Each number is 128 + 24 x the weight over its row's rms, rounded and kept within 0 to 255. Layers, rows and columns count from 0. Numbers have three digits each. The size before them is the row's rms in percent of the matrix's.

# layer 4 attention key, 160x160, rms 0.227, rows 0-159, columns 0-39
100:157107097123123112110134126076109142129075114112103129094094124162125101111150109144097132122107130137187164151142105130
096:139106137127158127133083101096126128148077176121144096134113114032113140134091124167165107149142093152174146110145104120
091:105140103184102123108110123122141134131112175168140106088147160166090148144108127137107118128108141122143141143099114155
098:111164084078140122093135155126130121109100096155137134198151155163170157098086124149157110119070081147135148110136145108
100:137191103138130120161131143090123108113164140138154121134117121106131131143078151120134130094127137123111108147161146122
092:135136101092119139097117134125135126111064143145155135102143137090152108133113076145093103165140135123136143175114106141
108:145108128122118144130152151122127154141123108138143116114106133172185146081086133105141112139137158130136127105120120165
103:115169152121118096122136103158116108133141120115123114115117165080116131149142193137138142147112105157109089106115100159
109:103127135124145138125116173163152119169115135105153133115090130138093148119115154122149144138151092096130131121145131117
097:154075154139143151092141164133090145165131107185129103124120126140163144133133157099117140106092118116085106126136176138
100:118159120111161121139138168134119124102103139124078143190102149122139099117146155093115096107121131158113132136133127069
087:124118149113134101123129145171135126136124092148127141110140119150120122089069173083137133164119166146142125159144110081
096:106122107115102113112164143164138108156117091070134098161108134103128177168097136141097112159114133107154134135124105147
097:125088124132142127161123111115153089092131132126050123105139128111154124089139131114108114112085115115107120165137148123
099:101120117133152181125164163090103129129156089122127113142146191104083103114087109138120130138120124096107122124104096139
099:165168099121129118122109136171109125080160119124139171125133135122111112129087118121113135141097101096141149147170190133
104:134144137162147096128119144148110093154127110121151103172133106129100146117141153128120103118141141155115125072102050131
099:109146122140107129100119107138143142192139084079114147121111176140111107129154099112097102135130135118126174162090149117
097:136075134159111158119125159141147158127105121117134079123142128113089142152114151124085132097157108118145095099136135158
098:127132143132128170133105133141116090098127111132061076129178097104108136160141142164191132161154124157101103133147151100
105:130102157098132161125106165159128174111137121115137086116109122120134095104180159132135141113138151095100142152121123132
102:156178136138120118122143147187123150139134168110176149119106150142120151119113108117087161136125144144135144112101102130
097:123116130131124127155125152109116171109081115162134138137090134151130120090109103133125087165100108152069157147114170143
095:158138126112152130102143142109153120144131129113146177125103107104118105123147134083164122178147148143147136147117145145
106:168092156139132152165129145168132130130139117129119133116163145158165154152099122107137122136143153134163168142111146111
098:114119073086091098150122085114115099100158115152167119146127092160136131138125108083118129147144097107141132107140135120
098:119114106173121131079140123134144105144171120088114126146151155128122124155109126068158155110097117121129124138151134118
101:117119122160135159171111112103175086186129122138100099123084132109178144121127168119122144136092139150164150134148147161
093:138075150105124100152086162135134147094113147117146158126134115129122110102108116159128097117075136113104127128114158111
105:138119181135128130110153135121096085099128098118128100137106134139105133108083091110140126193129118132139145094087146130
096:123137148124130103146136137125133101054138161104136121137144169151157144113106126156153114172099156122171131129136141108
098:115138123089152171160129172149119117112147163156122119115175092113130099121115133152134079155146103138126147118119114131
104:130162108134120084147090119110132109134118198138111111136145132118139106166125107129106148125122126149132107130131121124
105:112140115100145105154104116113143136104154124148183150177113114166137154143111100112126069124144153151162146116073106128
108:148162169132181137093120158170148123156130155084145141138114117110104091145168131156159121133128104150108130138134115134
110:171149134113125084108145131157137123177115127140141168106102138141125170137113116103135145148106181135161109139088112118
107:110124108105127100095151134126129150144123120101145106162117142172118109124088107105083080149127123058149129149140104143
104:086119169085114130157142118162131158119119115145112127144143130145133118096114148145128117120107110132127107150146109153
105:158156162155159111128166142141129167148111149108134104147125156169150120153092156126075124112137130117170131137134116101
104:150054128083108122125110130117118108139160124116128124151138166149168144168185114065123137153139148133152175166133141130
098:134110103101126117142118126100140122141131152122113131094125148120140125147125137171126126128140153097144139154131148154
106:135149122085164157143140141138129139127150086194161094097138127113127129177122139078137160137133173147161130137122106119
109:176074091114124145147132093114126154114089138118131068167082105130140157144138147130139135129116143136114170112168143111
109:141122108145163165142109166130102127120101097115118128129108117143133074159136128123152126132122117119130094130088127126
106:122118129129094165114146114169125091167177051129105127109126108173171122147112115054125152097093171125151138121133143152
095:136092148144112153116146131155118150106146132104118128137138058132132138138143134111114122143187146172124104169155106135
099:126117156148087145094134149121136108192109145112144157116099141126128106110134202142168115150172121130123182169117121131
096:116133122162133107159103122148141099132142121149167096108110179124089137126132137104116165074141109133134095129176117109
107:152139118134126144149128112139109131120151062137183145122117131144120155122120112121114104164149129120143147094086163096
107:134127136122129115129134142113130116089118149157164145128125124113150120156078117156108112102077130143089107145128125146
106:123120099117106135120117142161123117099089122134154129145155150127123121131160158115175133108098100119092113160130135107
109:123114114125184148158087153082121112136143118160108133113120108114132115133151155156132103108138092118109100125180133148
107:127130150099138095129173172116133148097137088152135137141089127154164140126147147074111095163143188148130157142108121128
102:148144143126111140102124150114163177118148090115145134134114137164145138109092123110073128124159120152123083163111151116
108:103136116086092109149097131120127078092139108141125110156156109113136101106119163173142110114071136164166119115141145121
108:136113111125142175151134158140119119094123121121121130158110152140126111121132164135145144091149155110118141170146135102
101:114131150154159129110132151108147096136130096098155089084134159123148100146166168148119159128164135130177129126106120167
097:141082101136092119134115158105096131132131104131118120098136115138101112124116135126096156131098138125118154153147145164
106:177136155147122105152137154146115097101117160138126115126108098121152145148130128187141080166151085123130106185106170108
105:154116180117126101150124134115135143120096115164164105084124139181206066122131125135140100138090148141163139084165146126
096:141091168174107109136115151101134122164125109141081176153185100144137172131156096137130119087125133130112154114095133136
096:190117117153111068145134118116127138120119139110154128119146138127121125080112088111124114156107152103131084143105105180
111:124099147146140142124085126128114097157077099129155141125182140105079118123146124162169131137137105147112131119127101124
112:144106132129094123126103072120136121155132135110125112092117140091100136136172133132165143138141169129156111093092125140
100:164132119126162099092102115105102167103083120142112140159138127131108092066147060110133100111158146146149111142150098126
096:187115104094141127154096133125091141102141102129210112150109099121133132111103151142169120114127099117127125152150096165
098:147137111148134066111130183104166122142128156066157156107110068122125145128091117161108128145125118128118128113122149125
106:109101114130134140152101116098134134084109105176111095130159126141159095122119129144107136118112150108161119176155171130
095:068109135107119121145141126117133093136179130135112117166139142125156185101083118114121157105111094157065104100126146145
100:163156129168060079106117124175123086160102100118154094116123136112167131070145099097120121128174161153122099110145100110
103:127105109108132136091128105118164144122164121153145138107112134122142151132118116087136156133157115151091122171106144147
100:115134123089111125160141156150094119159150129184078169094155109137114105134080115108140151104134128124124094129134144102
090:143151125107117147141124135157121149093139122153131120123157137150133157120123107098107145068122147077165129107120141137
093:171118121100098130149143116138138179120143158168124177170166140144130108112092102116098131135091118070153096192113110102
098:146126165121093119116162111144110160156169111120111115121113137146173139141120096130104136159144160099150141126123131114
093:154140110110112119092099106172131171182142109130098112126111137128113132130108128104134160150168096123139136123137148096
093:068144128085104140130090106140128135110177112157141132140155153117146085111117105181105111112100115128132133139158124131
097:129159124128140118128135190121124137096128137102172124167142089161143146099134166129130080068122155157132144133127146109
097:122147114133137088102115146164130132132110113154143147152098149090157119147182182152128135199124095144090103154143137157
098:137110140127125133140082140142108084119090129148106124087131153150103142142143187152142098102113110120167123095126119133
103:133111118166086116122137098105112098123133094156131166102136138158155077088111101139104104148110132174100149107144131154
092:177112125096159133152098122128135105115091122098095144143129158113097124161144086140116116171154128127115165110177129152
105:152123142114161104133127157160105130074165150171127119117106162132125128118106113178116154170182135078139115122104143109
098:126152150155130171129121158159141098113154137113167117093122134176117114130131182104127170117145150149147139147120127136
106:082156188150122172201128095088138133124166135140154137119175134132127117104075144121088095107120119114148105141110130108
095:152141100146145117173077111161115082095113138137122164133147091129117143144126109105148147103152134151088124147132142127
096:092187128123159135115118089138141106132109112112121137118148174118153148108087160128110120158114149148142126113114097145
097:163043168151121119160103103140126124138131133087153171113140124129100095096139114113121118142143130123143134150113179148
095:100136143137158132094163115123116139115119109127155137133101147135128120151137126110106164114144137150107102093111117163
091:126123129145124146096130083133149101159143138149096138085139134097126110097154135123151162110102117131067149137157074085
105:093126133151129109077140113111165114164139130107136140115163147136081093121154139161114122105172143143155138146124112149
094:142110122119155126166115112145091159150103132098159147153111135118129117096110148098128117141171107104050102149113153146
092:138129125139149089127080113134088126136143147116070118114192139140150154152120141141115114157153146115146100211128121140
106:063105122127161153134076101139127162121106136128076072141117089077143116137118129103165144142126133152161125092118118123
100:118155096134087141112125118107141117107150149137156122148146150120090094123130130124110125103165080137067103086105123070
091:108143061118088145109152137141116108126132125132142130153149100083152126168171123079161130145134172152155170129135120141
091:090124116142115149138140144089118151098154121132155148115166142156159131138132130130119135115117119147106127118126130149
110:129091120176155074120116125152099115134156147126143155106133127129181139151142143158107125153085155132140126135092144159
098:113109128155181123117137132143133152113125180099115107103147126103122146144128132191122154090138125111117100083103093103
098:126121096132136114134096114111126140124120117133122168118138137119177113155100142138086129124122155122151111151154138174
093:123147124106125149114120118148132138136122109099122135176087136126169129148157144142136137143113123104131182147093131148
108:155162153117087128087118104106143144116106165102098106177106141088091115111130129094138157101151159129130110110135114116
094:129087185133132122108128120148155138141115092105101122084118159133176127150143109130110090100122114139131152142132139114
102:125117107162165136119106166169107127157120072091141161083109119119135139145104169102114162107116112146146100107132118175
106:137146105117109152159165068169079148109148144135128141173168143079129118107119109082132117093125095140137146130113142093
104:069127090140184100110160126108111125166128150152122135109132187080126156121106116098118122149130119129090153112109149135
090:115134115138117130161136120164111118119117142162084129088148136118168141123093133157102098104060154114089139133157140067
103:119133144164127162119134119122103130175140151157167125132121139167147116136143155070143111165146174155109186117105101136
098:079114095114171168150094100113096094139138143119132141119150123123088096133132157148164123098156142108189141160171132110
093:131143100128132112125134182093115112125154090127107135156140093105147106170111142171096158120123137132121109144142139163
099:112121136110146155127156146130139152148095112127136133137132087155120129115101112136118161153147139100133146115137135156
107:165108120143093119153152169131109130139136130123121128129145125156139147127086127090108134094109140111144112116080181146
105:154126151176156139110164122153140138168110123115137113097142120128101132131158136110100135142149142154152093135112113082
089:150141139124104147112077102126142113149088143156095076145132110154086141087123141151156130170105110115099097162177106122
090:153172105108097130106159125122144139140114139160151107097114151147125127104160163151131105107100125145069133102123128117
102:140113143138117085146115159107159134138112093133146129141100118185148137124105085133149139127146115114146141097076129152
093:107112104129131140110146121097135091131129137152126136104159108122094122144132108123119159141090166145137128137088089100
093:109161164106172123124092133091120115113138141143106145144143160125130119106106144127149131104108049167115133154137131118
089:165158101165128121110140135130133097110120170133108113128130124149117159117155116130143157138105129091120125099130114076
112:127146124172127045143143138088117159117142116130116146116110102097126156120078147129138145142132134133151157085122151159
103:106115128147121143128144125122152094158144122146132109101107132104152124124149120103121123144134160115177162167132110091
095:123124094115157129166115165179139107141102173141096132136132102127143146130137136123131118133113128159119095100171160116
105:122108084150168138120116142104086165142123124141118167131134108149119125139107114087095134134135139155152098135116147162
097:096149155092160101156133142171150112157169144074121129107176142127138111135098102143152075161161141130166147138137170116
092:112148161097135122120147129130168102181086129102133145160096105131125109138135159147122104105140134140117100108143128139
105:138128152146146138096146131096122123074124111133143136172088120143165099128100109096114144176151135143130121141142134142
090:100142155119076138109106133159089106155106144095120153115136098114119129136077124132115158104132145120141171164122124139
088:153154074107124105157109140101127175090106124154157115150153094158115135121137119162131115133082155124126164145107141108
105:142142143140112152110121120133104166107126114115133129153118125127102121121137118159138185111122120144156083089163144140
108:114117144163128143095136140145112166141118150120148151141174115100107166109135116090106137153145114131097115128130138112
093:143155127082137107136129103122099107135097124119108148117111116143096137076136104150151143143112157129094102095133157114
103:113088117116133119141122144105124126088090040107163121107121120162158120128118124136175123130133150119111107120144114098
108:123094111122145128136098126101119109075108139136123097134120094110109137110134108133102137143077151130109116087128130139
098:128107101106119121116121122097125114085059159110146122152183118114099133088134149139110127086134141140165101112094136095
099:141137105118171156111159158107110132132177133065162115163111143119118155131120119153094144124151152097152157142139103127
097:128135191123126144136135104124144149108154141159108139117118154108133089130165141174142110115159140152120152063116119134
090:169128101157130147185125118100088135132135140142113110186145118143137157126168090096133125161136134102132107120135175138
104:146125136108120147114099125125143134162125152126136155097126151168102142130184140107125180106127101125078109122119113101
099:121126134125127127110117161123098097089152140116120126132155115135100125137099132133148165153134117094146118140090136143
103:138168136085112118131120121092148107117162148125126130133128165174130157115122064131067155134119129078125144127126195097
099:105131177113136133151135130129105098154145116120170156124140149163093114174113121161120118142133152146100140157127165131
093:181148108106127092153146139089099133128110160127146139130135157133132112141108099120085083146104138118120178112129119130
096:133120141135118132118131126138141106117134129131141118100116136148129132151153115099139135110113180093125102142111136145
104:128132155167121153093122106124158140197118122091129127106120106134131159087149137138130132136150122127171141123164090151
097:129171125136109093120079149093120143156137145138179114151061139131132111111135151126125095167118093153123140145145083129
107:141116126150118151146095146117141121093130140150087135149130119136145134172126167152138120116069073140099072114143160126
097:115173139174140123106084104101140096091115119132118111159162088114091136114147138154145120094135143109129126148163098137
105:145131113116092141104133165124135162117114129131125151162083122124161126095091130145105073137120110102116130147121142147
097:100158134108113115136110128131106101116140113149159154093130115156137154120074117142105145149076123106123110172134183143
098:169126147107162113168112086143128124073120136168126077149126127120107104087126115115160122116117149131128135097160159074
104:141082151175095124141137094129092136131142149146126101145147142137158151156125094143156131112127112150112128104122116142
096:101146143131155124143107197122118147128135127145152154160172119141111143046113155173135095140116060103153122098164136120
100:099140163162133126077119118140117116129150121094198102172158155140118143121070127112106117176176132143118116116076107113
104:131116103161100136129104140131178144137128174111118088154092120086127083133154118171151091162113093144111153106098118118
093:114087154110101119119124108108110127133146086114146119150104182130083138129122101097109131089127114161122137167124148140
105:107114089108142133149121149146134129133161108134133132180134101135126123138144124108149130169157089110055098137153086121
097:093154088127163147130099147075092151098116178148104148116131163112099132149146107153161118071112109126105129114094106140
097:104128176098151087149108129143170091170092126109116160136087129108109155150152113148194096131155148089119058121110134120
108:133137111084123113097175085132115126167134159167093099130168105089140109182112147166133130119166119160132104145147143124
103:089174115137174153130134112140139103113113174169166127134167175097155153084094127147139117084138113139144140117141121116